config.toml
num_hidden_layers = 25
hidden_size = 64
num_attention_heads = 3
num_key_value_heads = 3
head_dim = 32
intermediate_size = 128
vocab_size = 512
hidden_act = "tanh_gelu"
norm = "layernorm"
norm_place = "pre"
norm_eps = 1e-05
positions = "learned"
qk_norm = false
attn_scale = 0.177
bias = "all"
tie_word_embeddings = true
parallel_block = true
init = "normal"
init_std_qkv = 0.0625
init_std_o = 0.00883
init_std_up = 0.0625
init_std_down = 0.00883
optimizer = "soap_variant"
learning_rate = 0.00585
beta1 = 0.95
beta2 = 0.98
weight_decay = 0.053
lr_head = 0.00717
max_grad_norm = 0.5
warmup_steps = 200
schedule = "wsd"
decay_fraction = 0.743
decay_shape = "linear"
final_lr_fraction = 0.05
batch_tokens = 32768
max_seq_len = 512
doc_mask = true
train_tokens = 120100000
max_steps = 3666
dataset = "wikipedia_en"
Each number is 128 + 32 x the weight over its row's rms, rounded and kept within 0 to 255. Layers, rows and columns count from 0. Numbers have three digits each. The size before them is the row's rms in percent of the matrix's.

# layer 2 attention query, 96x64, rms 0.0874, rows 0-31, columns 0-63
153:120128077104129073183122120179094173162122156092121094165159111132136120095134167146142101137158138172161139138148149181086074121173139182114117033153136174138136088102082124081124094122104151
132:101098143121098124116131113111134084130033146098167118159099122125128100150157196090085119117117069112095146111097147089135175091105069071151119203113068141098129120125132170102110161142166143
134:125113166166148152119137090101119101112145136145104088073127168068125153140182135136151143163123126087162059108081096140105141135110092150173206170104084131111106083197122104102072082142142123
124:116153121143119110130132084193093114110093143187192094179112154101161187129153156087094124118120120073161076135119067131159127112104096134204110159124124071097108127166094137108105175160148138
140:065138074139150145142122164134160158116085055170113153127128171165137119112111111135050150145109055137105133132141158166175101106153134099063117121084187125136094150155108108126150193141092118
132:151109142057146158151110105154116090138188140152103090116154094119137156079143161132040157091101193109124082089133143138095121142127091086165112130115135181167171162099174080113147092105098135
134:213146147144118145160098108167146130067142125231092206118113114067188150094142129124167168152084144114128087143116114109149117109139101150149135165146106129121136158104113166164141130083103124
126:091112140135165139136175169176138133112188172138122102158177141121088164152141067099099085106155151113123117150167091185124093148049109147173178081100166135107130081165149115131097112126179132
132:123127116113146130111163187114187131089172132149124155105113128128149121171111087102175131080132124152100135143157186103172135129140147126084133120104125075143057232207122137158158140110145087
130:137134081117105168135067115088114143152137127146143146122098104149104117083175089076117020091065138115087158107135124092069147116105139125090096180101155092142134118138146128068135128131186139
161:132076115134106114113091103090136109110142170158133136119109185095062119111178071160104089118103160085137197135124075143151148115142047119116164161145096074104116086181118139104089089140152128
127:104106146103120134128107138143171105147135186120080154188138139117130120116104082140101104100121169125169145127129037164106112156087051177116152103176087105143123057179103126124109076147157099
138:177100059139120145154160111114129131208180182120175126094086146117115115099131142143113062108084123162114163097123102158129148127104102106127116168176104094158144108085194176134159164141174098
149:129050114164091135146080135060200096138122147155051161102128153134082140130146173112130088123136138131156150130111138124074107165154100140086138136125072107132124108183170147096112072153178145
113:092161118093125173167125160148084146174142102104139178133091090132114087109156092139103124114081094123109048116149066151158071171070101210138145104143111099130132153104108146114168139148136085
117:114112150144138103118152141152166048112094127097145143205056087118118066142150083111172136124177116099063125183110112139130121087100126153121088158152103102074111148162093130146118136090180124
137:079099120188088099122124165104156025118125106089069184036097126098112089115137145131168126148144115094175138108101140119084130149154116148091096129132161148078107140119132118176131108131139101
124:087119096091161110126120116108108089147149133154136122133102113129069108112130180156058143085082158102142105084087146164213123148156125132130147165089042149144188114151129114161135126086136186
132:172169074074179146147169210116140157143120134158114135138110090141150126093159133093117071168161077121146131132138051181133117174102132173104128113154081106119143130112134096056106113121162112
106:095124124111148106090124178123139117118203072111132144105134101119148132141114126132113124109152149151158173121126148175092136133161135098129126065204142166070113135113154077204126125144026163
134:110120087084152168195115209122142177106121091193075169114102090152137152065119124112092128099088152111132071081145135152145100145122100119120128150083155176152134158141133092125081124115087095
126:166151175126131144086094102119073170059083092150125099170130119148163141123123130185136138184153100052123127091158145153174126193137162164166159130159136174122124110090088154076116121097138118
155:116163106044171101120120167139131159083153169158088120125173116105132138139129131073113140127145089159134117195124040147158139157118111129101153065122062086157111079125130151105103120168090150
135:146070121088143116108130177131135114086172143194076148133140114127128158090104153122074122112165139111131161149136175167130128138132116088086101102173191199088120152129152077142094122042105121
124:181161106119134150103146122092178090129116172170116102113150106144154129130152163073110118163059066113163088102159113137099142145096055107147137172148069056122147147094181112133107158102155131
127:117131127137153173084136150072185166083154079160128138132118156166200173170074093089130156120124159141090176135121134080107164151088130070145119151111184107116108156181143110147117162158096099
105:113105150109138126165138201142087170152148152084105155061087084141117102151124203111104119126191148143091132105107132139159172142087153184126159089143159164124125126078100136139108131133042109
125:140080115176140116138160156175142127137109184110096126105127087168079079150092125108115080112109123147194202165064122090167115125149125147121084084108142116166181142169185095145132094097135135
135:115124157155156115139152114177109132080077154163094123152141135138134113147133062070048135163126106110090139188140093134173063135067133123133150080102127107107160108107091175130053138160130110
126:151116138148125113124121116163123117106137146173112112110178155095127134137182085200081142145199117161139165212107076147132094153144160115073181094167099154103137062116132159154123098172130144
170:139109053134154133181111090094123096144113143148191080098119116138100166139191167092116097076104204102108115081132102131129165075124084116155118174120081150134134173132125172132180143101138136
119:204175152118096149133107092140107164096109129149150141073117130076176151103107125134067132114096136127098118065120084056163113141111074104165142161117046122145140141121117093110154077150097113
# layer 2 attention key, 96x64, rms 0.0963, rows 0-31, columns 0-63
155:168106150113083150113187138132170089140147115191074091100135134090097145098137171144089178152130184096153133124118130092167132159111199130099144112160128090163155126206149160160116117156074103
132:102162089150143140170095160133106117083119105063136106136188147184125097129085124131083107100142073132143134118125101158060155083149147159160152163136126179138174105037125163119187139127128143
133:140116076156109153145131098206156112066160120107063122171168112108156126127155101138209205182180116142116093114133189167120143106085116109140121128111113128125113109074142154136157095138110115
139:164140072121172160187118154114167217095108100114177111138154113116160125183121133125168109135166050143089105115118095168127146135166144125121139122137123118175134101126091142064191099165090144
142:134088131131147061162160094135165127147143101134061109147060115163089105162131118132042120121135114144128134160075086106104136151139105136040123104134167124159127119190158080133094093107124168
140:147145146148110163128172114130169145085126116139156109146049110192173146166134157128167154153159138111093199123209138129128102169141157123087130129082162126127110087080088119071118088175147102
132:133142156185152178104146153052057150164117105100148152130145108125115162131073112114168109164147152073138079116117155120115124121192184133111179159092153130138115133136084130112172121071088077
152:113106148095143089164087105162178154121106142211115127099144090144138144139150147128140113100142125112083101102190119136160072095132132111113115119109126148148120138091052091085105102167063218
144:133112145161161120154128110109099125193148093106197123115093156182127177208134096085102103135102117206139093133143128194114121132081101144153167159157130129096137142160173114143074122120178146
142:088149148088139107125058160122131153139112157168191169128133108128180164153109139096127146081146143151073101121133173099133128135143100159114166118095103203062107157108128089145073048117127143
145:020121124138130127143098074164157144116161087153180119117129123109124137188159157163111127096133119138156085127117171123116089093107130107128122105104156153073093100176117106113073095095071196
139:068107105135104153154087177185132144197161164145147137162176087142132125164168187160133139122116191100149106119156162115112093102136188162116144149151106099080144157176116152134133146162069166
152:107116103117161127113092118167087172148157152185181119122119130090183171149137193122092107093177120103128116115088175106058171107142108123157145104184130115079093172085165124082157135142142166
158:122125133117128107092112173170108150154156159153114150077139155142065079137109117214118149146128184117123094148121174101157120110108121152121143092165079121064136098109145131230114087112104084
148:125172083118167110167101108159120151159171142164145134172102057096193165111176167063131145126130177142084115074131095084107135111151124160119134109161116096138149185084115143120149117185091159
128:125168106107157104159098161095128146159115106066213121173186113111108176145117122121108070132141117092089072121090086127099128146144171176164162135110151172117116179099097156093143112114068141
143:171103172135091117134107124188139116213145135072134156172114135102070064139124072160131162142122128090122088116128145120084150104140115182142110147132103111084102115038138130193120121113140106
115:097106085105176082109193138126155076099150129107120130133085061175145143100153137155073117139149128169127144190172145131085141126094130073103107154093108077129112119092124204141085111173141144
143:147120040089151149179124104166152168118134131172093121136153064127166152071114155106139127161187183154109108090116126073128141188141136157135159126112116144134157156184141132087130128157068169
111:147141171141166133101134126105203089143153156170083075082109091147070170116114134178125063122124167133169140191107097116132117146109133076162055123118141084118077143116099101097106109108121112
144:153147081147145132177203080151150115142121107133132087102091044110138121140125167112163139153172155128130116076118137136091114158134162163046124109105174093185160106150111139111163075126099172
174:123102086145086171127136095050070112128096105049080139096092092137115106087137149082118159155119164163179138133139142130110120091145152114127110151106159113176188147173115163119166165079124090
162:132053097135138086116118117136117115115130132173015114097162141164152142109125109131074151092095150160104092123136095115160120143142142070083151115135103084156116128226141144145122112140070119
131:169102150155134164152177081088135155147108139151150114110091129184092131183082117172076122126147160136181149167150106138120092178111180144107180154097183138145137111173067103077115109095100108
144:109101101120198148127106120199107143093133124084137124095127146153167111113107069136160132117202115133109096081111179107098145087126134156153144139125066151101146103068079140056157121103085165
130:131112134125111156163126155134136144136137119078115158135098157204140106147118112151174087080100145209156159175107128215123102123123097113155138140101171175131176121180136130142163156050170134
118:194154078134108126172180065159110161142157183109088136152146136105110095059154187064093150138105159149100161087152111116086132174138157108146127121160154100166162106128104182135132152128148108
112:139096148108134114107145141104142186160123141147197137133175170167065084127118102140142089156140160130128146171153158037132161150140098134143149148133169129087096129137159150110098145225072139
135:149156125066127067171143115154148178110120116164121172131148141167152114101163168143136147123148117132112115128186050067097095134173127078127136163115117120190156144156106154113177143160070188
141:127101132124112089093104122098138093111114116190068093083166096157102123119095124164054156124137125117175127170151082078101149132143107030116127136102091116139069127131120094141085153126086080
171:110193107090197134138170146095119177092098083125131096104110116143153150137110163137124123148114106126078113078120163138175157128143185091131161060103117133153111145042120166111186119165168145
150:099178116148157203115130112100109186094109104136122129117143056137136119123077134138213112138132138147149170133168128135129136126152119114130116174089094178109126076075096091136134210171166099
# layer 2 attention value, 96x64, rms 0.124, rows 0-17, columns 0-63
094:133118135164065136122096096081112208131094136098145076180130106140107087097146149096169084068112152136144113172143127130103036090118102135121132064075163149147121170127129142130139147115110170
104:150123098156153178144164143122099173127166129162100119144086111060131131094121121102182071124137129166129144134108174108150138115154170150131233123087073066070138100100122118123115126153139076
081:101146145151110164168094189113120143126131104091140100163170126138150111143044064086166127150081170083147101139127097087172116121074126155138138137111116107118161091107165163137153221140160150
075:178148126193155139097102115133153127133196138136168121165134076069166121159133133137111190103166119154120104155155221064072165148137106120089107086114126147154147107120128129155112088149118082
104:118092145045079084159111105116119148162120127174070059153173102105064154162146089139127183154111140127192102096154117119123107160135144102124131133138171157159110171166156105154169094107095123
108:185145155170165085119115119036111142191139100141119088145147100159107069190170109144085186142093135136155114177098127109093087110094150146139099129136183145136172131139174145168136133125101136
069:132128133123113139149133109111112189117095084137118111195091108168077152134148124092158136061143165183144086200177104171144110110131115163151114071139115188127081143074129103188124136086125133
089:135096089171106136097170139156075126154096122131144066181084157122053102113085088080068155102115131061166159084122199119109083099114149163149108138145134118138164087134147132128159133118135143
121:121152126073118128222115118190102115112186121135091098143129097118093203154105121150112048131143120120154142099148139157198140142091156123124130143188082122077123068122162127138130141102130110
103:112113127083131097091131173102131159125139140106087167156137159157146151095182124178161195102142137126098153175167113158134175122125131125046111138147171165131078198155088162155074092136143104
108:116166136083187127139094122168116069100144099135122129099075176127126134155091126145086147121113057073104109069093137121146150134157130134167056167126075159120085083112155077099175115130156120
112:114137042133119152145137175161150104151161113136127109167117141109084178099109156177137102140094079146064138144130088171168150157120130084130157190132066062110150082116109094113142114151181113
102:128155154196156154169111166199121162114190191142116162171134157107153200160140158133161133086144167159111130142168212138157162123145099139080102132155112184120112153119148148107140130140135125
086:190127113174116125167153097087140192153075141125126063160129153170103091109150152089138174152115151192134130182161110146097068106154151121198130108076138149152119127153144071139092128142124140
126:130152143123136160082143187095154157101105140130102159137196150158114144134090109142132167125151212073117165166142076179096164131116149165161141131172141151131145086149101195113107157111200138
092:097131148117220169156166127142097111086135144160083113127115116147085122116164130141135093140102134096131157116150132122178135103153163175097172112098066099137022126081100141155082101146145094
109:120150124061158099094130136135069146099120138148122107158038155125095135113166166150116175097131079096136091133148174145155133066171109115096102122117100164102060169119169088134115067103118109
071:120131194069111142034131201137151134110154164124156132104089172122109101124198143096142124134152139163131075100131115158138101131094138156187178139108077132121141121100153176129120169103114180
# layer 2 attention output (transposed), 96x64, rms 0.118, rows 0-17, columns 0-63
097:126113096118176144133063130136154068132127093167098183062121130101126139137158166149122113125138058128140172122150144150087103134203112072117081136152128163114114136074140088132111084067074136
083:057140162137113084096076106125161060166123061080126100126130151137074066172134115143156099130147099133098119121089127096126137105131135138079103099184175126178131182165168134124143136103125179
068:160120117125105125168130125171135113134137129093106089134103106092092086072128127199074056126149133111129127117126163160135116081137131171128187096100056129154090074056091168123143101125176108
071:119073125083123104112148191125149145113125065173082132127154152091084114112096133108135169126147178078047083147120139125147130162117122073167076141089075156069126156167145144129110122151094100
104:152137096120144136096114074139155147162175117109161147107133122102120134141145194119065202126113142217181107081130131118139091098134140062164136149165174156159164121130184119109127095166090149
100:157115099068083097144156131182172126082188120166071140088126168077109100084135140127115138131164140121167155126157106126124159150186098074163113119141079157110125117118127107129106084199095073
077:157176142099171115123099115153060131155131169175096147153143114125143142095142168141090099152108061126184211106123137112088139106193152103129124137166138129111125145083098105116074153064076134
097:158154175124095156142159071138188064110182143164100114130083130096130073135155130184171116174150120149096128131156103152160191119120157150084161110153094122144128126138144218147092118106157146
129:176193134138180125105161113147120109190133112159149145182143136105145084074126131134110179142118106203131097132158116154067083094096136142134159127089165115163140169081049103103101156128130142
110:141077122108086155094108194108103165117120105135185116089104103165128156107109167064120111129143145103187121103122165137096089151121120112165099106112180199093146128067189066117154109135148106
119:137156157111099109128205120131098172111126170087127122185138126144166112120112086124141122127160134121075113140096074123141200129068118187125154093113119056129114111167065171128094165168167108
110:130114140152127133120102092072095086182103136083207106141099103163114097176156152121138078108100156156160122118121152113107099101137163204092163138112125107141142159131101162084179173110164202
086:136112105099156138093126200076094116137123124159170181145166103161120144097162160096137109152182133125080168137128166195083122116137180121162090120125208163114131162071126129120136127071153159
091:144139108106106103123065049121135101117161123151096168068118124117107164168163142146114092109123085160165167141105096072134139128179097062122119142197161096129110133138154110140102138097039133
095:187108123092105182147131149194133155099188147132119139129060106129177135118117155129136089119129149079174104088154191150135157113132116195121149144093101178091101115075078112144185139128136094
101:149199135128129144115147147117143138139133117078136158104129104145119069084092076083119109083110071179128111136151086124148108144079141128075131116118231098174153148159163094167108176120097106
078:106120160121115141113129171105094138096125124128129129116172115167157143118122097105153128126189117166124208120084074122128179145101115112171083042171230157112127161149154122130088137137152086
082:111111123188139160177149142130160106085119157110087111182153139174197136180104112161123089135137126138104211145108141140103120132131145142171120149177162167146185139181113133119189101074170107